Part of a small language model's weights.
Size: 10 layers, 2 heads of 64.
Architecture: RMSNorm before each block, rotary positions, biases, embeddings untied during training, normalized queries and keys, value residuals, LayerScale, capped logits.
Each number is 128 + 24 x the weight over its row's rms, rounded and kept within 0 to 255. Layers, rows and columns count from 0. The size above them is the row's rms in percent of the matrix's.

# layer 2 MLP gate, 512x128, rms 0.484, rows 381-398, columns 0-127
size [ 95 103 105  92 103  98 107 109 105  98 101  97  99 105  97 106  87  96]
[[122 159 141 163 144 151 127 115 105 130 137 137 127  98 131 122 156 109 113 118 104 132 101  91 119 122 146 117  80 106 121 129 126 191  85 129 138 118 158 126 115  86 143 111 178 145 109 164 102 112 128 122 125 134 106 132 126 106 136  91 126 129 149 161 150 118 138 159 152 116 117 148 144 108 144 126 150 122 116 166 149 155 172 174 105  91  76 140 142 117 144 124 147 124 143 112 128 149 154 106  57 109 124  91 115 150 159 114  77  81 130 149 133 189 112 155 126 110 126 129  98 131 152 158 101 154 137 154]
 [110 109 138 119 116 159 110 125 109 117  62 121  94 125 182 124 132 113 153 141 108 125 156 121  88 103 116 127 150 146 137 126 152 100 124  53 119 113  75 115 145 151 122 134 151 162 128 117 144 147 117 161 129 133 167 110  88 153 115 113 165 110 171 139 110 139  97 120 140  93  93  98 101 144 161 112 149 153 131 133 104 130 134 147  91 160  96 118 115 136 114 134 139 142 139  82 131  81 147  86 152 125 101 128 110 115 123  74 105 116 154 123 104 157 152 107 159 134 104 111 152 137  99 155 141 111 102 129]
 [114 121 117 119 116 116 120 109  89 139 162  71 144 121 150 144 132 138 125 125  76 159 134 130 133 142 149 113 114 135 165 105 141 115 116 123  79 116 100 137 135 128 176  81 110 124 120 130  96 108 116 128 133 147 120 123 142 109 118 141 152 175 120 169 131 112 161 151  98  95 124  88 127 116 106 177  96 110 145 128 136 142 111 133 155 161  84 112 148  85 135 132 146 124 142 132 142 173 123  68 162 124 149 125 103 107 177  98 126 122 131 124 118 156  92 139 127  96 114 139 104  71 178 132 100 153 123 165]
 [142 128 174 111 146 116 126 171 121 129 107 116 117 134 145 102 117  94  90 158 108 128 136 147 136  88  73 110  63 110 144 137 144 140  87  80 127 163 110 101 123 104 139 152 163 127 102 102 140 148 102 101 163 155 133 143 112 131 124 122 158 127 117 124 137 122 111 133  67 137  87 119 125 160 119 184 115 121 145 127 158 133 119 134 117 162 108 101 105  90 145 147 101 151 139 110  99 103 145 124 118 165 127 143 107 120 149 171 113 126  92 100  80 105 132 141 148 144 139 171 114 105 129  73 131 125 125 113]
 [151 139 131 130 124 150 109 158 102 131  91 133 133 130 139 129  79 135 134 105 116 132 116 151 163 130 145 141 125 107 143 128  93 102  78 114 132 131 137 107 113  95 120 121 133 104 141 102 146 139  93  82 111 170 113 150 151 102 164 118 124 110 118  82 136  95 133 132 100 103 152 113 124 142 130 107 154  92 176 167 161 162 152 174 168 135 126 139 124 131 132 134 115 167 117 110 107 136 111  99  75 177 126 129 153 128 151 118 117 111 125 108 149  99 155 148 131 160 103 148  83  85 200 140 102 158 138 128]
 [ 91 144 136 117 140 101 126 113 105  81 172 125 125  84 204 195 148 126 146 132 119 134  94 139 141 110 102 149 130 103 125 134 134  82 139 150 118 125 107 120 103 158 136 123 121 109 117 123 126 142 117 120  93 104 109 103 141 107 115 136  97 179 103 181 127 124 143 124 125  95 121 139 150 126 137 133 126 164 110 132 156 133 129  99 117 123 141 168 143 119 155 130 141 125 132 142 141 111 146 127  98 134 179 100 124 142 128 132 148 134  87 135 151 122 146 162  99 176 151 179  65  82 111 147 111 139 134  93]
 [132 140 156 174 104 145 140  99  98 131 152 147  49 144 149 134 139 165 117 128 116 153 118 114 104 153  99 130 176 131 203 133 136 139 170 149 147 125 143  99 106 128 103  70 126 169 119 124 150  90 129 102 109 136 148 141 142  81 148 134 111 127 141 147 137 129  78 116 126 124 121 113 145 143 133 115 144 162 164 137 168 109 143 142 143 128 111 138 122 122  99 113 130 111 116 142 107 129  81 113 128 144 126 121 142 193 142 137 146 140 136 110 147 111 139 142 128 171  94 110 119 113 164 172 154 131 160 138]
 [112 105 137 138 112 110 142 152 139 134  90 127  87 111 117 142 150 166 157 142  98 117 136 110 139 118 149 120 165 107 132 144 146  85 115 135  71 133 100  74 161 143 139 128  91 144 124 103 145 159 119 134 123 164 177 101 149 106  92 143 152 165 161  98 149 103 142 137 134 106 116 127 135 178 145 109 134 167 164 126 165 116 139 127 130 146 130 174 105 137  83 121 118  90 115  86 116 147 120 181 142 121 116  97 147 117 167  99 106 133 102 146 144 146  97  92 164 132 140 102  99 131 139 138 148  92 126 120]
 [126 123 164 188 140 120 156 128  80 182 170 111 114 120 110 101 119 171 115 140 157 133 132 115 120 133 140 127 135 137 136 123 101 131 159 155 146 120  66 118 120 130 150 114 136  90 118 116 114 139 117 131 131 130 150 156 140 132 118 134 140 130 128 130  94 137  89 144 124 142 135 147  71 112 100 115 137 136 149 139 160  88 103 142 122 120 196 145 145 109 133 163 141 109 110 133 135 146 125  36 120 116 123  91 165 110 169 123 115 140 138 143 114 150 107 135 139  96  96 132 116 135 113 165 192 144 118 119]
 [139 118 135 156 156 119 136 121 121 141  87 125 124 141 161 160 121 131 117  85 125 165 112 101 126  92 115 132 147 115 115 142 143 142  82 125 135 117 129 157 126 163  72 174 121 133 168 161 149 130 130 142 109 153 151 140 138 109 136 137 113 125 143 141 104 108 104 120 113 120 114 113 148 163 100 132 120 139  89 143 158 120 131 198 137 124  66 135 101  95  88 124 160 122 119 177 123 159  95 107 151 167 186  96 109 110 111 101 102 124 113  78 121 143 161 175 152 137 104 132 129 146 134 119 106 115  99 124]
 [145 150 126 116 107 100 116 128 169 143 133 107 134 137 150 124 143 138 125 155  99  82 132 131  99 155 158 134 154 119 118 191 161 163 145 110 135 141 115 133 133 114  86 107 123 128 170 123 164 135 149 118 136 116 150 118 131 107 132 131 167 139 126 123 127 144 105 123 125 106 122  91 144 129 130 128 147 111 120 147 144 159 122 159 135 144 119 159 138 110 102 173 158 102  94  92 204 107 101  70 123 132  97  79 137 145 184 125 140 148  86 132 136 151 131 119 135 116  84 133 131 156 166  69 118  94 113 114]
 [ 98 139 110 157 132 124 105 111 120  95 136 132 122 144 129 132 129 123 103 139 158 148 108 151 174 125 144  90 117  97 154 105 125 104 101 124 133 110 182 136 114 153 113  93 145 101 109 141 115 109 113 108 122  93 115 149 106 146 140 120  78 215 143 103 112 154 151 124 100  76 143 141 129 118 130 129  98 116 104 118 185 147 127 154 192 103  86 123 119 145 149 132 135 105  75 156 150 177 162 129 172  98 134 142 144 111 121 132 126 143 104 124 125 100 158 117 150 105 157 122 105 141 143 143 120 137 130 113]
 [117 149 117 164 152 187 146 138  97 122 132 129 107 152  86 116 150 149 170 106 108 153 136 121  70 126  90 113 111 121 119 123 117 163 137 151 123  95 145 137 138 159 128 119 122 125 151 139 148 137 148 115 110 137 164 128 115 134 113 146 162  94 137 193  84 115  73 148 116 121 128  79 111 138 149 144  85 121 136  90 121 169 120 134 156 118 119 170 156 104 158 184 117 156 122 160 133 158 144 125 162 128 152 116 118 133 151 130 108 163 137 155 133 124 139  98 152 118 124 148 109 126  92  87 125 114  87 141]
 [120 120 113 157 152 101 141 116 115 162 168 111 141 111 105 138 139 143 164 135  77 148 144 109 149 106 102 174 132 122 129  90 165 152 132 138  94 151 114  90  94 119 123 141 137 135 104 131 179 134 136 193 127 154 128 129 107  68 120 111 146 102 118  91 106 116 121  87  97  97 159 108 114  60 128 119 107 123 137 154 121 114 122 114 100 156 123 137 130 155 113 150 123 126 156 136 114 146 112 109 112 105 123 131 139  76 131 132  92 138 140 103  99 141 106 100 178 118 122 149 103 174 166 133 125  93 140 127]
 [122 132 151 114 142 112 120 163 149 171 161 103 123 179 151 189 129 151 159 135 119  99 131 137 158 135 166 113 112 132 143  66 141 120 143 157  98 129 155 141 110  83 152 141 128 190 133 136 158 149 104 133 123 135 102  99 119 128  92  98 128 159 119 144 130 153 123 138 158  83 121 128 149 137 124 146  98 120 101  93  91 155 144 153 139  99 126 131 152 134 122 143 166 130 102 109 134 138 111  86 104  88 102 126  99 157 131 129 117 118 106 155 104 113 139 136 155 105 129  80 145 113 134 124 111  77  98 171]
 [122 141 181 116 133 117 188 137 129 135 146 107 125 119 143 109 126 157 111 105 146 167  70 145 117 137 108 158 114 125  99 148 123 133 148 100 129  71 150 108 113 142 122 113 128 173 118 168 133 124 183 120 105 138 151 109  97 188 126 100 102 137 118 126 140 119 158 155 140 122 126 127  93 123 167  94 119  97 157 151 159 118 109 120 107 119 114 127 105 129 132 118 151 100  90 146 114 167 116  88 145 139 106 108 135 126 145 158 116 122 113  82 137 105 136 155 135  94 121 125 101 116 115 129  55 170 129 100]
 [108 157 107 116 148 142 178 154 106 119 155 152 100 127 138 170 115 148 135  76 157 137 121 145 142 104 111  88 141 123 129 136  71 145 125  89 115 135  62 110 148  88 173 121 140 131  67 140 108 129 130 131 106 119 104 142 113 116 112 119 114 120 124 102 107 138 146 144 111 110 101 141 178 136 118 148 131 122 101 123 163 129 126 152 140 103 130 147  95 130 150 147 129 131 100 179 131 139 121 102 134 137  93 107 112 116 108 164 127 157 129 155 196 106 143 116 164 164 116 118 109 137 160 151 169 132 151 161]
 [118 105 101 109 142 107 122 150 114 131 174  96 143 124 151 121 146 136 109  81 134 144  98 112 112 114 137 142 102 118 157 154 120 125 108 111 125 125 126 125 169 148 109 112 105 121 130 122 147 110 120 105 137 165  68 140 138 115 136  85 111 187 146 141 108 118 163 170 135 186 134 133 116 133  95 115 171 121 124  81 145 118 104 176  94 119 103 158  98 145  83 169  92 143 171  98 144 119 128 121 178 121 154 144 137 113 117 127 106 125 108 127  96 114 149 133 118 155  86 123  92 152 143 170 153 104 134 137]]
# layer 2 MLP up, 512x128, rms 0.492, rows 381-398, columns 0-127
size [ 92  98 102  97 104  97 101 112 102  94  93  89 102 106  95 108  85  97]
[[145 131 123 116  94 123 131 155 131 113 122 117  88 171 138 162 137 121 180 162  74 131 147  83 130 128 145 108 130  67 154 122 153 105 124  97 148 127 141 132 146  85 171 152 149 104 146 147 179 148 111 106 148 115 145 134 106  87 126 165 123 156 150 116 125 137 172 110 128 127 108 149 102 133 145 127 106 118  86 139 120 128 153 112 107 138 141 143 110  96 129 147 114 125  71  96 141 100  90 128 141 149 131 118 120 141  99 193  95 117 145 148 114 106 155 177 124 137 147 118 122 129  91 122 146 103 144  95]
 [ 96 140 151  81  90 152 129  92 143 128  79 107 113 130 135 127 131 104 139 158 115 151 136 136 168 113  95 147 138 144 104 140 152 140 128 131 161 138 101 144 133 157 158 136 144 110 119  79 146 131  97 106 112 144 168 137 110 164 133 122 115 101 157  89 123 111 146 138 153  81 141 108 139 115 114  91 152 157  67 154 124 140 130 139 121 160 114  91 132 159 134 137 106 102 153 135 113 151 109 121 117 142  62 129 118 143  80 159 124 106 114  88 114 154 136 115 127 136  95 110 109 153  85 177 161 131 128 166]
 [127 113 122  74 127  99 103 135 104 112 111  82 145 123 146 129 144 134 140 124 100 159 158 123 145 155 131 151 122 131 167 121 102 139 127 106 135 114 116 161 134 112 155  95 117 111  98 126 130  89  87  97  90 154  97 122 124 112  87 167 142 175 115 168 117 132 170 120 120 118 120 106 112 121 130 181 103 139 127 154  91 146 128 137 126 140  98 114 174  73 109 123 154 150 117 151 126 164 104  81 145 138 164 129  95 107 145 107 105 108 136 145 142 123 101 124 132 115  92 158  96 108 182 130  99 137 107 168]
 [123 128  82 132 118 142 131 106 151 117 129 119 143 116 123 173 155 153 167 110 161 117 106 117 115 143 162 147 187 160 121 121 106 121 163 158 125  81 146 140 133 151 109 130 109 121 166 124 133 118 134 138  85 123 111  87 171 133 137 150  88 140 125 144  97 176 150 125 152 101 174 143 128 126 138 117 141 142 131 111  95 152 125 127 133 126 133 143 132 179 110 137 148  95 125 159 154 147 114 132 134  75 112 113 133  88 122  84 149 117 166 142 183 164 128 124 119 114 111 101 118 136 116 197 135 102 166 154]
 [127 134 153 143 132 115 126 131 125 135  89 165 136 131 153 136 119 143 171  99  98 127 102 138 166 143 124 155 115 108 136 152 108  65  88 100 131 136 144 112 107 105 112 136 148  80 153  98 135 120  89  78  80 171 123 155 146 113 173 123 131  97 128 110 154 130 142 136  90 118 160 122 142 144 137 124 130  64 199 133 138 144 128 165 151 137 136 144 121 109 134 106 132 170 116 129 106 125 110  90  93 153 122 120 131 148 120 120 144 110 130 120 123  91 157 133 133 163 112 130 102 119 188 137 107 151 156 148]
 [138 135 113 128 109 157 106 127 159 152  66 145 123 149  87  74 125 155 122 112 137 116 143 139 123 140 139 119 124 164 126 128 102 177 104 127 116 117 141 176 137 126 143 150 127 156 150 130 137  81 139 157 139 177 139 111 119 144 123  84 150  98 140  55 148 133 114 159 135 177 118 137 118 123 130  90 116 128 170 142 111 153 105 150 145 125  91 105 128 138 134 151 107 118 108 110  97 130  96 116 136 113  91 144 158 146 136  99 100 121 172 111 106 137  99 111 142 108 121  77 150 150 164 100 163 159 117 150]
 [124 143 142 121 135  79 122 140 146 169 125 133 128 160 134 137 155 101 149 107  89 117 110 133 154 145 163  82 104 163 112 135 137 115  73 158 129 126 120 138 158 142 193 159 113 142 143 149  95 144 141  97  73 131  87 148 104 133 131  97 120 148 150 112 169 113 139 108 125 131 125 180 119  96 147 136 133 114 102 102 134 154 150 126 110 118 115 130 114 146  97 126 157 137  85 127 130 118 123 107 119 126  94  83 117 120 104 147 132 178 117 140 128 126 154 139 131  87  95 177 115 105 122  84 127 154 104 181]
 [142 108 131 100 155 148 117 114 128 124 165 176 125  87 113 120  91 100 140 140 123 165 134 130 145 134  81 150  95 128 109 135 136 169  82 119 131 145 148 170 113 125  84 114 162 135 156 140 105 115 120 127 145 156 128 162 137 116 121  91 132  88 127 130 101 140 146  99 132 113 158 135 126 113 104  96 138 132 104 173 125 137  99 160 117 118 118  88 109 156 163 148 112 135 161 166 145 108  72  84 120 146 131 143  87 142 127 128 166  96 130 142 143 147 158 103 108 142 130 150 126 100 157 115  95 167 177 169]
 [128 178 108  95 129 133 108 146 182 106  91 129 129 129 146 147 145 102 153 142  81 110 140 165 139 114 127 125 106 122 100 133 136 123 119  98 113 143 184 117 134 104 127 130 126 166 139 108 138 123 145 119 135 131 121  89 121 137 150 139 128 142 134 115 156 110 182 110 136 108 106 103 167 121 136 150 135  95 124 137  79 159 156 106 146 119  89 141 109 139 116 118  98 124 170 126 107 131 135 199 161 136 146 181 115 135  75 133 141  82 126 108 132 111 140 151 141 149 189 158 116 106 120  92  84 112 125 125]
 [101 145 129 108 100 118 122 139 138 133 151 101 121 117 108 110 156 126 147 165 121 117 143 152 129 164  98 117 127 133 117 115 105 101 166 146 109 140 136 117 133 106 179  63 147 133  83 122 110 133 126 137 157 114 106 117 116 116 110 118 105 141 126 147 148 141 164 115 136 126 132 149 113 111 159 151 123  85 184 105 126 134 134  39 103 118 166 108 127 149 176 139 103 126 141  98 138  88 151 150 102 111  95 173 129 164 139 159 158 140 153 176 128 106  88 103 120 127 146 115 108 139 115 128 139 128 184 128]
 [102  78 112 131 145 113 159 127  94 107 126 129 106 104  90 137 114 138 129 128 145 183 102 116 172 138 105 130 115 103 123  38  89 120 127 156 132 113 121 159 106 160 146 123 108 147  87 127 114 133 100  97 145 155 133 118 138 123 115 119  64 127 168 122 128 108 129 124 148 138 143 162 150 124  97 119 100 135 124 126 108 105 102  97  93 131 111  97 149 143 145 123 125 139 169 154  54 137 134 140 111 119 138 148 104 128  93  93  93 141 150 122 126 114  94 137 105 128 122 124 113 116 102 163 133 157 144 165]
 [130 133 132 140 137 120 145 112 131 138 156 145  78 137 161 153 127 104 116 107 111 100 153 122 109 110  68 170 124 117 113  95 135 151  94 158  88 124  85 114 137  96 136 116 115 177 135 147 134 146 121 142 114 108 141 129 149  95 133 101 136 133 130 139 145  85  93 158 152 134 120 136 159 162  99 138 110 153 151 136  95 132 100 127  86 116 137 127  54  89 112 126 119 126 144 139 137  98 148 117 149 142 126 138 154 145 134  94 117  90 170 134 102 165 126 162  78 124 126 141 138 146 142 122 137 137 211 140]
 [170 133 139 132 105 150 153 174 122 124 117 168 159 129 104 137 150 162 156 107 157 143 137 186  84 122  92 131 154 130 143 133  96  85 140 130  92 145 126  90 147 176 118 147 144 130 153 123 135 153 159 150  90 146 129 128 119 149 133 107 177 154 126 142 149 129 107 152  70 113 140 167 157 158  96 145 147 123 128 145 128 121 132 113 113 155 152 153 111 145  98 173 122 139 100 161 132 130 134 107 152 131 110 144 123 142 132 140 125 118 150 154  81 145 165 149 117 148 125 138 113 161 136  93 144 158  61 127]
 [137 117 140 106 161 150 110 119 146 145 111 117  80 116 128 138 158 166 139 134 199 109  94 155 123 154 103 126 132 119 169 151  83 112 144 119  93 121 113 100 128 118 122 140 129  90 120 117  88 102 120  98 146 116 140 137 179 136 133 136 119 137 131 178 160  85 124 175 100 127 126 134  91 161 136 148 175 163 106 154 132 140 108 133 137 100 146 148 138 110 103 126  94 123 134 103 148  57 113 166 146 187 134 150 110 139 128 109 158  96 143 123 120 129 172 126 118 132 105 120 125  97 119 149 113 141 122 118]
 [151 139 106 164  95 160 121  97  89  81  95 153 123  85 132  98 137  83 132 120 127 133 137 123 104  92 123 150 150 102 108 178  84 115 121  84 145 135 140 112 146 148 113 118  93 103 133 135  83 115 154 150 125 137 159 171 131 117 147 163 126  92 130 129 140 118 100 127  89 163 161 108 119 128 158 102 154 123 141 138 154 122 114 117  76 156 137 136 111 130 145 117  77 133 138 149 110 110 159 165 123 166 173 139 162  89 146 136 120  96 128 101 142 130 133 113 127 153 116 168 122 136 136 118 146 174 154 127]
 [118 138  86 111  84 131 135 135 133 110 166 109 140 119 111 106  68  82 109  79 128 124  98 153 104 164  88 100 130 119 123 116 118 146  81 132 114 146  83 120 133 141 140  74 132 138 160 129  80 140 130 104 120 149 155 124 160 131 143 115 125 132  73 121 105 141 156  93 183  92  97 138 130 100 112 160  91 139  95 125 115 104 137 143 112 104 140  94 136 143 149 169 131 132 144 127 112 141 149 105 124 114  74 105 142 152 163 108 138 157  90 145 119 127 144 164 139 121 103 119 135 136 100 134 108 145 119 142]
 [130 116 107 109 139 134 137 139 113 150 137 152 124  80 158 162 122 156 149  70 150 119 145 140 120  99 138  73 125 117 129 136  96 134 118 100 148 153  97 103 150 108 148 105 154 113  80 124 149 125 115 162 105  99  79 112  89 124 103 121 136  81 104 116 119  98 116 126 103 110 103 116 145 129 152 124  94 160  56 119 176 118 127 144 159 106 100 135 120 158 145 157 110 121 115 187 105 127 119 109 138 125 108 147  98 129 123 151 123 161 121 147 160 109 166 153 182 149 125 122 126 118 154 131 146 141 154 148]
 [132 111 141 111 138 108 124 138 125 129 165  94 118 117 152 108 162 144  72  82 129 162 123  85 134 149 133 134 115 146 134 138 123 153  85 124 131 140 161 123 155 151 125 115  67 119 134 143 124 112 136 149 146 150 108 137 135 120 146  83 129 198 136 128 118 117 141 176 124 196 102 141 120 117 119 137 140 130 150  97 113 110 142 149 108 134  91 146 134 134 110 185  96 146 162  63 136 122 109 125 153 132 164 150 130 137 152 138 115 108 112 142 115 113 107 111 110 159  86 146 112 165 148 185 131 141 130 105]]
# layer 2 MLP down (transposed), 512x128, rms 0.168, rows 381-398, columns 0-127
size [100 102 100  95 101  98 102 109 104  98  97  94 103 102  94 102  95  96]
[[108 123  74 115 147 142 135 129 142  99 116 142 146 155 113 116 111 159 133 115 125 107 201 110  75  88 125 154 119 118 192 155 143 105 114 161 145 114 114 145 132 114 157 146 112 146 120 124 137 107 175 154 144  98 137 128 138 121 119  79 103 151 142 106 119 114  95  81 100 113 123  67 130 113 111 142 139 101 164 143 170 118 136 149  86 148 143 139 119  97 108 150 127 162 127 128 157 118 126 150 133 107 143 182 155 180 124 115 132 128 121 143 100 111 144 125 117 126 159  81 133 115 125 107 131 130 114  93]
 [162 122 111 125 145 125 134 151 117 131 138 133 169  76 104  61 156  98 130 124 147 134 111 160 117  97 152 140 115 114 162 140 112 119 127 153 151 104 129 136 138 164 133 101 158 128 110 157 154 142 146 129 128 121 154 118 136 119 162 135 106  82 155  49 154 129 110 136 101  96 123 141 132 131 150 148 142 144 134 135 155 170 115 182 144 157 128 125 138 103 127 122 157 124 169 119 159 152 109 101 123 150 134 145 142 161  76 145 160 150  85 125  73 157 132 152 114 148 134 158 112 117 126 138  88 169 127 145]
 [114 151 117 127 130 130 164 121 130  96 114 119 179 112 119 152 164 153 133 129 121 109 122 120 149 126 137 121 161 121 142 106 121 113 125 103 176  82 117 143 123 112 138 172  77 114 157  96 129  97 127  85 162 116  97 142 105 152 161 159 165 145 183 175 141 105 127 113 138 111 143 178 122 107 131 120 151 134 179 104  84 130 104  99 154  93 154 120 135 126 185 148 161 106 102 137 101 134 108 100 111 132 157 152 140 154 150 106 133 132 165 154 128 140 107 126  82 139 103  91 152 121 128 131 140 124 138 135]
 [130 112 116 121  88 114 126  75  90 126 152 142 126  96 140 122 134 138 150 107 119 155 143 146 141 151 108 111 143 109 119 139 115  88 129 114 138 140  94 125 132 128 111  58 119 106 118 143 112 169  89 124  74 137 128  84 141 115 102 117 151 126 136 123 114 105 167 132 174 129 146 102 136 111  86 143  88 172 164  98 108 128 122 155 127 102 133 183 148 137 102 170 109 153 154 151 160 159 112  94 121 117 154 130 170  79 104 102 150 133 151 134 138 121 135 121 131 152 130 132  89 139 158 180 109 134 143 131]
 [152 140 108 129 130 143 133 190 150 152 138  88 163 149 156 152  92 137 150 169  82 122 149 106  97 168 143 118 150 129 121 127 103  89 127 129 125 149 117 116 127 142 126 137  88 122 146 126 150 177 150 110 150 131 181 147  95 153 131  86  71 161 141 163 120 123  87 124 135 120 156 170 126 131 101 111 149 135 135  79  74 175 122 157 120 103 158 100 104 152 149 113 104 121  97 133  95 108 125 115 161 108 130 128 123 158 131 113 126  77 147 147 138 144 128 101 129 138 129 111 122 142 138 151 144 141 126 150]
 [152 110 151 156  94  78 142 125 163 112 123  79 156 154 161  88 153 163 150 119 129 137  89  81 129 139 106 116 148 134 139 122  94  94 136 138 103 107 137 151 124 106  96 131 148 162 126 110 143 142 143 158 144 161 115  70 132 145 115  96 140 128 113 121 162 149 156 128  94 131 122 166 122 151  87  84 121 115 124 124 154 152 103 126 124 134 127 158 117  84  66  92 133 161 133 141 167 120 124 104 118 133  94 134 125  98 168 108  73 131 102 144 125 135 141 132 129 100 102 110 141 148 132  86 117 122 149 126]
 [147 124 152 146 134 105 136 160 128 127 165 105 134 170 128 132  87 148 161  85 117 133 125 133 195 148  99 104 120 133 110 106 139 116 132 144 109 126 116  93 152 141 158 125 153 125 124 138 112 125  97 137 140 126 119 118  91 137 136 121 121 125 135  94 120  80 158  83 174 104 114 136  79 115 100 133 122 127 162  91 124 134 176 116 118 133 120  94 136 115  98  94 151 101 118 109 101 116 135 151 113 101  92  91  83 167  86 135  99 135  90 122 122 138 122 104 144  94 109 162 129 103 153  81  73 154 118 125]
 [148 103 122 139 155 126  77 137 135 175 160  95 113 150 109 148 134  99 146 127 139 126 101 137 142 110  90  94 114 133 122 134 134 209 114 127 134 112 133 104 127 140 131 138 162 143 123 150 109 103 165 114 145  96 145 113  98 174 113 158  71 111  95 133  74 154 167 176 138 121 115 125 114 116  89 160 149  81 104 129 124 115 139 117 137 133 141 103 132 184 153 122 126 131 137 172 144 127 120 122 124 121 129 110 130 123 168 132 119 140 124 119 128 150 120 138  95 146  78 117 107  76 158 116  89 136 129 147]
 [166 144 112 149 157 163 136 150 162 145 149  96 107 116 161 108 133 141  95 149 101 110  91 144 118  97 130 110  97  94 120 147 142  95 115 113 122 107 130 134  70 155 146 137 153 119  95 114 124 156 120 108 106 132 159 120 155 184 135 104  98 140 126 130 125 130 140 109 113 151 138 140 124 100 109 134 134 150 154  84 142 159  99 144 119 137 114  90  89 133  95 103 122 152 121 160  81 108 147 177  78 151 130 119 106  73 164 115 119 104 138 108 121 103 159 106  96 159 109 153 137 128 146 135 101  83 135 102]
 [ 84 137  78 119 110 158 137 147 140 134 156 112 107 126  78 123 152 122 136 155 180 154 132 155 134 118 138 171 136  98 138 106 172  69 120  81 119 129 120 102 153 131 167  85 153 139  94 136 129 160  94 137 115 146 165  66 122 121 153 125 157 122 119 128  91 132 146 137 163 146 145 145  77 158 121 138 109 135 131  65 121 138 157 122 157 122 125 110 125 114 109 142 111 123  96 113 124 138 124 115 120 138 147  79 167 107 160 139  84 158 120 109 101 140 131 144 153 145 102 135 117 124 125 113 143 119 124 146]
 [109  81 121 104 153 119 113  92 102 148 122 114 125 103 111 163 129 115 109 133 186 202 134 108 152  72 159 107 108 125 138 138 125 108 107 109 121 124 137 112 106 141 116 146 138 120 100 106 124 129 134 124  97 121 124  74 118 116 102 107  83 109 129  98 170 128 142 122 131 151 105 115  72 149  94 119  96  83 142 135 126 115 110  89 130 135 127 180 105 122 140 124 135 159 104 128  62 111 104  83 115  84 125 156  95 121 111 112 138 137 157 152 109 135 147 152 122 106 163 147 101 137 142 123 124 129 134 135]
 [117 179 136  82 125 148 128 156 131 157 136  62 150 134 139 114 113  98 132 128 151 160 145 112 101 128  92 166 132 144  78 137 128 117 126 125 112 129 153 131 105 125 113 160  99 106 164 130 104 140 126 143 115 138 133 147 105 143 132 110 160 124 105 133 148 120 144 146 104 133 140 144 127 174  75 124 152 130 124 169 104 132 107 128 154 159  94 140 132 133  88  95  71 118 145 130 102 102 115 128  84 127 155  96  96 161 148 129 114 128 154 116 110 139 138 181 133 118 110 153 105 104 149 103 145  50 145 151]
 [128 151 132 123 112 117 102 108 131 170 148 133 103 136  73 122 132 114 158 122 117 135 104 116 115 152 140 126 132 111 100 104 122 138 107 117 111 108 169 123 151  85  94 128 147  90 131 138 131 144 145  83  88 109 138 121  89 152 161 169 160 158 139 149 111  84  93 147 124 121 144  63 141 129 117 100 104 145 133 121 140 170 125 157 123 155 102 127 152 103 160 170 131 154 134 128 111 148 102 119 169 140 126 153 106 125 128 133 180 173 151 170 122 128 157 100 158 122 147 104  96 144  68 139 123 102 123 101]
 [119 111 137 135 105 169 143 164 105  69 120 123 119 137 167 124 121 129 127 176 105 136 118 151  81 147 144  97 128 108 119 108 106 116 145 117 175  86 144 130 139  87 146 116 115 153 140 106 130 141  80 119 140 125 182 118 113 166 135 108 101 161 148 113 114 156 133 144 111 122 141 178 149  63 139 121 110 140 147 108 114 125 108 136 133  87 110 128 133 131  93 127  73 101 150 113 101 132 170 131 125 134  83 115 133 146  83 143 109 115 139 102 136 140 127 136 155 128 123 177 105  99 137 112 148 139  86 166]
 [123 113 150 150 135 146 146  99 144 112 108 150 120  81 166 148 114  75  85 126 116 129 139  81 112 130  76 109 120 136 100 150 151  86 124 132 154 105 147 145  96 135 130 112 134  94 143 168  88 124 127 147 161 140 145 114 100 138 114 102 129 110  96 108  84 131 123 134 102 163  83 135 133 175 107 149 123 151 129 192 123 115 136  89  89 139 119  96 119 154 140 116 107 104 127 127 121 149 136 125 136 113 179 140 147 135  77 157 111 115 109  92 159  95 111 105 144 139 146 143  90 139 124  83 127 133 119 137]
 [ 88 147 155 116 112 104 177  58 140 118 132 117 140 141 150 118 148 190 104 105 148 143  98 115 112 139 141 127 125 130 118  96 135 158 100 134 143 151  99 113 129 155 105  91 134 189 146 126 100  77 145 108 105  92 139 112 156 124  94 157 124 124 123 154 117 102 107 155 117 145 128 121 107 159 139 116 128 145 129 118 100 136 116 125 134  84 139 189 159 116 176 115 106 121 155 157 133 126  84 133 127 168  99 145  90 126 114 106 123 127 126 137 124 132  99 123 155  89 155 136 114 105  96 103  93 148 106 113]
 [150 199 105 155 149 160 142 132 103 148 135 100  87 144 114 147 105 121 105 109 138  95  92 133 108 180 145  99 145 132 110 168 127 158 119  88 136 104 116 118 145  97 120 105 135 137 137 119 130 119 125 138 136  96 136  95 150 134  89 137 115 111 163 111 109 117 122 147 151 126 138 106 104 112 139 156 124  80  89 114 147 150 153  99 152 140 173 153 123 120 107 156 182 140  85 147 134 120 118 106 172 144 121 171  99 189 106 158 155 119 166 148 152 109 141 103 130 133 128 135  88 151 111 137 126 120 148 144]
 [109 148 110 128 123 160 147 154 142 147 132 101  91 114 109 150 115 104  93 104 130 151 117 117 164 124 119 104  96 138 162 170 128 152 116 148  97 118 118 136 149 139 100 149 103 116 133  86 166 151  93 149 163 154  98 162 130 143  87 130 111 103 137 130 136 140 119 189 149 129 165 162 142  90 142 123 148 140  79 111 117 145 126 155 143 106 164 155 126 172 128  99 160 123 182 103 175 111 118 111 138 124 124 139  68 153 135 121 113 109 156  88 134 134 116 114 120 138 136 136 133 184 129 138 103 137 138 169]]